python train.py --num_attention_heads=2 --norm_eps=1e-05 --qk_norm=true --attn_scale=0.11 --init_std_qkv=0.0376 --warmup_steps=102 --schedule="wsd" --dataset="wikipedia_en"
Each number is 200 + 40 x the weight over its row's rms, rounded and kept within 0 to 999. Layers, rows and columns count from 0. The size before them is the row's rms in percent of the matrix's.

# down: layer 7 MLP down (transposed), 768x256, rms 0.11, rows 757-767, columns 192-223
# up: layer 7 MLP up, 768x256, rms 0.192, rows 758-767, columns 192-223
down757,096,247,142,176,272,179,214,214,118,227,180,206,220,196,180,223,233,154,138,216,173,175,225,158,224,173,186,228,200,268,124,258,256
up758,100,164,228,233,215,189,122,141,136,225,222,203,193,239,219,161,221,248,148,158,191,273,216,132,213,197,192,271,172,184,204,206,263
down758,097,193,248,164,183,187,167,124,193,199,169,251,177,163,228,182,215,225,255,212,257,187,239,211,235,206,164,168,185,173,228,118,262
up759,102,270,278,245,233,167,182,255,141,213,190,149,216,162,260,215,224,204,187,256,181,134,241,230,276,148,137,192,179,206,199,210,206
down759,096,237,131,217,214,159,179,235,233,250,225,217,209,182,191,168,242,224,79,257,215,266,128,191,208,182,208,218,162,192,173,206,103
up760,101,235,185,136,257,267,197,218,286,218,214,233,155,180,210,223,217,78,190,213,115,230,172,184,227,250,166,171,167,252,249,174,243
down760,114,194,159,175,178,245,270,157,189,213,242,218,236,214,242,124,170,177,251,178,145,187,189,201,211,146,250,187,208,204,156,183,191
up761,096,163,195,170,134,165,219,235,162,214,238,300,228,189,149,196,226,184,234,223,223,270,214,159,186,185,201,222,208,176,150,176,191
down761,091,247,265,221,223,152,128,184,184,159,210,170,167,214,212,233,185,130,184,129,192,207,259,217,163,184,238,225,245,219,262,241,159
up762,104,281,186,190,211,181,224,216,146,162,242,217,174,226,196,195,215,192,193,222,207,166,177,157,243,130,182,227,162,178,228,202,215
down762,107,215,194,152,209,249,208,286,240,199,223,185,185,195,195,222,221,218,213,142,196,153,106,218,232,194,149,216,237,153,240,263,243
up763,088,189,151,240,224,190,208,188,162,235,301,201,273,193,206,314,206,192,161,130,121,196,190,168,225,217,280,169,174,206,211,192,216
down763,109,209,254,183,204,239,252,259,208,213,183,178,153,176,210,209,83,243,195,121,217,184,192,219,279,201,288,189,219,159,217,214,206
up764,115,210,275,186,128,207,180,208,219,267,164,242,207,181,266,247,250,184,114,187,164,195,131,187,152,193,203,256,172,154,166,149,189
down764,104,198,197,161,193,187,215,187,121,149,145,257,210,185,192,245,235,169,160,184,230,212,180,176,227,110,236,139,169,289,228,134,247
up765,104,203,201,211,142,219,231,188,184,217,201,166,236,224,207,215,214,186,254,196,152,279,243,159,140,182,174,172,294,250,199,172,196
down765,100,170,223,108,100,166,198,250,230,205,237,249,170,202,206,193,197,253,210,217,252,227,157,116,98,174,280,246,165,221,159,202,162
up766,096,218,210,231,192,275,164,217,106,182,237,130,169,153,186,138,219,228,185,189,136,138,157,277,125,208,194,175,185,175,149,264,163
down766,096,203,271,190,244,177,190,241,197,225,187,174,241,275,239,99,158,285,197,250,195,213,236,181,236,161,134,163,228,177,216,196,168
up767,098,266,170,199,142,159,208,231,155,250,160,238,167,204,156,305,193,128,226,183,162,164,104,211,245,197,165,207,241,142,192,133,178
down767,096,246,207,246,150,153,175,201,275,170,195,164,214,146,197,197,176,169,208,172,233,244,161,177,221,249,189,153,208,190,129,217,128